{"norm_eps": 1e-05, "rope_fraction": 1.0, "init_std_qkv": 0.022, "schedule": "wsd", "decay_shape": "sqrt", "seq_len": 512}
Each number is 128 + 24 x the weight over its row's rms, rounded and kept within 0 to 255. Layers, rows and columns count from 0. Numbers have three digits each. The size before them is the row's rms in percent of the matrix's.

# layer 2 MLP down, 160x448, rms 0.0781, rows 105-159, columns 64-127
094:118144122105104176113135079120132098128162139105114136125104085117121095126116130128140140169142156112138126085100136101139167142151129147182145170115169117079164076157120127143167145150094129
089:148126126166157125147136093116116103120131159156115129154183107146159125127145132123096119124159128143158163112167136110116124150128125127070112118143129120143094175137142161116127125160147116
092:127137164142146180118097130102103067079151137146149121118122150172136127150132117148125102138134142131109132136093101124122117133123105096168132151131146085127160073159114117126143150122157136
092:127168139098123094142105128141143144103144098154170110124100158105095172117082142155143140113101145108124123112180121115121159100160108129135113141124125172098142158156155119152092096123091108
104:140121091175133155144137136122105127149119116148123149119159120151124150090127154139138067119156116138104125153146161140067121137162144114103175125158155146104156115118118124137098122117113141
085:132095120157084154144127173164137147157088116127125140116127167155120144160137150107159202134181115129125155104098104135141151163125117146124144126150096129088131149088145121118118148109162123
097:147121147160162124113095128152149114161135149136122123145128134125134157137096149135135135152083140137126127106115117131122136107089124137133097091127109163156144155141113147082147121130102171
101:105096156139167140135105179162149128122136140107185150136125110129114141180146133141143116091117168101113154120109069101145098101159101171154105122121161155088120147162092082174159124141138161
101:102115180148127151128135155114125097096134113124113172143133161126129134161131088090109164130186121117115129111112102120133151140164130107132097121155134096135118104106116179125108114121090125
093:136091111113118121142133120110118132107096163090118122182122142096155152142166130109118162080167133097109127134166178097113085117146142123099135118111174137127158149109081110120105150135147117
097:113105104136140132085115130167123126103113106105127113123095079132148144100076124098130144114142115163111136134094087154104139117145152108132084127137131157170101105105158143127102170110129087
091:148134114096148110115122098120151118089125123171131109102142167142175149176106154130125086156063162179123129144157133153137101109136132120142148150104088144122103120112133129178095116139157114
093:183152066160093119118145104130155158112160118111152126118123090130081083134137155171159146131140103114109098148077107121108114121112124132145162123110088147116140079131141118111146091135151138
115:115149107165095099114126118175145095103120145131172105135119083147130172146119123144139126158104185089128136113115179115123111114134145146101127100138141146131155125110094131095100105149132163
094:125103128140070095101154102103166123136142125099157115111112137155117136132113098132113069149131138133167104129140141102095136143102118123120144135150133124171159127102116125190108133159123157
095:163089132146110119151134160103125129096145103143100105123085129134128135127135108137096151117208153084139149104128126106156104122129135105151140139142141160127148128154092131139131089125122148
102:088104128091121089129133159118114126148152149107065127139147156120091142134164141102117148129171102116120170114121115086143122133089166135156078110187131134150129131109076149129132156137146118
096:107158135191110126115145142187137130154148157085105125122095157160113134162136131127173151145161079130163116142158135151150130081086122095164129152168094121137115080144119139134108126082122099
090:077175136140109158197131174095139102149175156092115132114138118156155154164115120089109091096110158146132138129104120111089145146167130085153124135131131123134123144151156094140106141148129099
096:092140119126154123151144135118144179092145167113132109156168116128079163146119110157100119115118103126125166137085119096112091158110114135142175107147141158118112133110143100105129087098119142
099:122138136130085086088132134128146142132173098117165093096162113164126128143177150089166085123133085103137134091124109097141128129118162131123148108128135131089128126130134070120103135132120173
094:115103135125085150128136111128151112167101150150127140097150159127120108089142089119069085107121129147119114135094147144164146139163090148109141133086119112108150115088149129117107141125137134
096:149152141068134161147113105164096135137111132084147131127138125108148150131158122149114136143095107099131194108146144136126137124166113130104118122122134135138172133138129128138128128127126097
096:139149115136105129116093115130141123136162160067091136121096123139143110121158119110132133135122166132100155154095100156090142120099089121109149145100133119138151141155152158112110164116126143
109:149120133073160094144129128136109127102084134102138133113140097112097112164144147135159101139155133119113111139120129133099129139175132129107134081130149112164120123132104110118106143089132128
097:141182104134143079132173114122140133145107123101130150116164102133123171145131130131121079095084124136136174093108170167133148100128111116158131167132129049084134117144123072140117139136135196
128:135139162137104146098109109118107144139145149106101153100051127164130121121105161114124125137103135129124104113146058160140128111158122099118073135110117134152108118140164095135096158101106079
117:128132157140137142155095172123096132102107094098115125144105125149139113135114125129129094103149109142167152172124142157164144096144118112156152130127097162123096191085131158144132140147131101
097:177114112081116092107081126115145104117116134139127102115133115145119090113122166145090096137135090094125160121083145145078136142143167141123160091176123131103157121133159170129144170149139113
094:147149127135089135100154095098094080125182116120143088161167144172130119135152125088163114129143111089178117125123151107124058090091126166100126148096135103146161109049146125089136149196100142
103:125123118130142128138143138183146104117125100169117175131094132127142144140173117105119144097105130105144118119117177155174170127148121130132143171091156124096131154122113135118133144076083134
095:155120134167130187101110084096170145136145123161118164099150143100115154149102107132102128129182105118122152148082130124120123141129130124135095174102147133112131100124168148123111138110092121
095:135118126068123108150166144158156131122138106120102123119132139140110079130166136125161140114122152152139150102171101147156157134119133120121140140130137081132135140171073182106122115168110163
098:105092149114115141186181124137097118154152140130154141115128171125141143116088126189149076143081137091152116129102120114101123127135103140097130117140079111060161113104089138104076113099113122
102:146151119125136146109119141094152140145139107131165129171119155131104143156134162167139123123100106110153111118154134144168126127112124137157125142081100128124127108158109122153133121104140134
098:081152149140108111128145107188096131090106160128156123139103171171115169165117121149166148113055123140146112156127144115089128091124134108102101110149140112096143111135108111127090066124136132
096:117137155175098134122121072106174111158104155121114150127117116107101087138118135123146129116123134135092113117094137128118091089110057141130116105155124108100161175111112164134147149112080159
099:139138115169100120116142118159141138148150123125156122123113149108181122084113145107144129120124141139132168171146116153171152102114136138102128184150152076115146137148130156135137157142128094
095:154087174108173130130136183124114163152113150113128134112156168133130129083123084149130121130096109130109149137163108149113079134123145134090099144133131116145139146130142140140129112155145081
132:156139107151086156124174129135111097157128143163122156107162123159145125122178118132152129158127159103139124156114104124114101165137153128155136092112146139134140129115097133125083150132140097
101:158165092129087109131107085151137120139131119132148147152128109141099113132115153153134171185104153161140091095131139095125138104099128112096160133116113132072149114134143153106130123123154131
089:130103138180144134109089113135145137149128129098111118120152140124136117105121110130151144141154115136176072168160134129154142110100141135153125110106168152135141150156148130123158120150127103
101:110132088122089113136139103129117158100106136143103170150144177127156193135129140113117164113121111145080135118102157127172117121079136158115163082092145109103122104109115086128127114106076144
141:129164093132096128089162091115150094130143138099136099115143108110135094128137119102168100103129125107136113081137151142148112114148150127077144111125156109121111140115159177108103116139133130
096:152107155118135169115128131119161123083112117173116127156110128107131157124145116132092152117172128102121188145103120112164121142161173119109116087159125135092113132162143182134111130113147131
102:099131165143116104141111130158097114132123160121130118118137127121107122121148107116146119120114129144172114131150113163124137137137183091124101131118131090112108133126121109113107138105162142
099:110111098131125103112122126133176118089158107093161108142126110114099135143104126156113171104145135101184143146121148117141117114118104176107126118168096119128150145121143138140115163131138109
122:098128102121126111075136127143114116130139143136133193115115112190107114167128131135101094152152146090140121119104164115127168150157124131118123138127148139140190143144042159129142143122123160
098:126155119121132089171134168090192128088126110109105139134140162133124162124137129114152163119141129166109110160131151137121136152136129126132124144125172093092139114167145134092139116089125145
099:105113132093076117103119113106105148153093177102139153142122116127132100121185162143107131121101134116163138121128143122144122093133172119159162154112115109144126178123133092105120167119168132
095:140136156158147140087125109116118141141128153170146096127106135129106181133104101137097129093096127122089118141130127134115129154144128107137129065124136133152087142137109104148138150099115154
096:106122147137141060117107150142116141150171178158095149137144160084106112123141138113175109118164124098130173101156102152152121154109102064122140191145147117109174112152131098144121155110130131
098:151132113113139172141103142083133101123088143152139140140120105112190198097142157118163096137106167118130146149145156148111144112131103100132140125150141100106128130159155095134158133101138126
107:142113116104151160136135106154148148111115134164134114139097113090080095135115102162134111146126136127129115146111158141124115153112104142114122158141147166124139126130110095118114166099149164
090:135124134136098120106151122141139128132140135129148103106147127161168138107115167138117105142144143109105134124109138111097167144118129182128132101132163134126090149115135135118148152090149101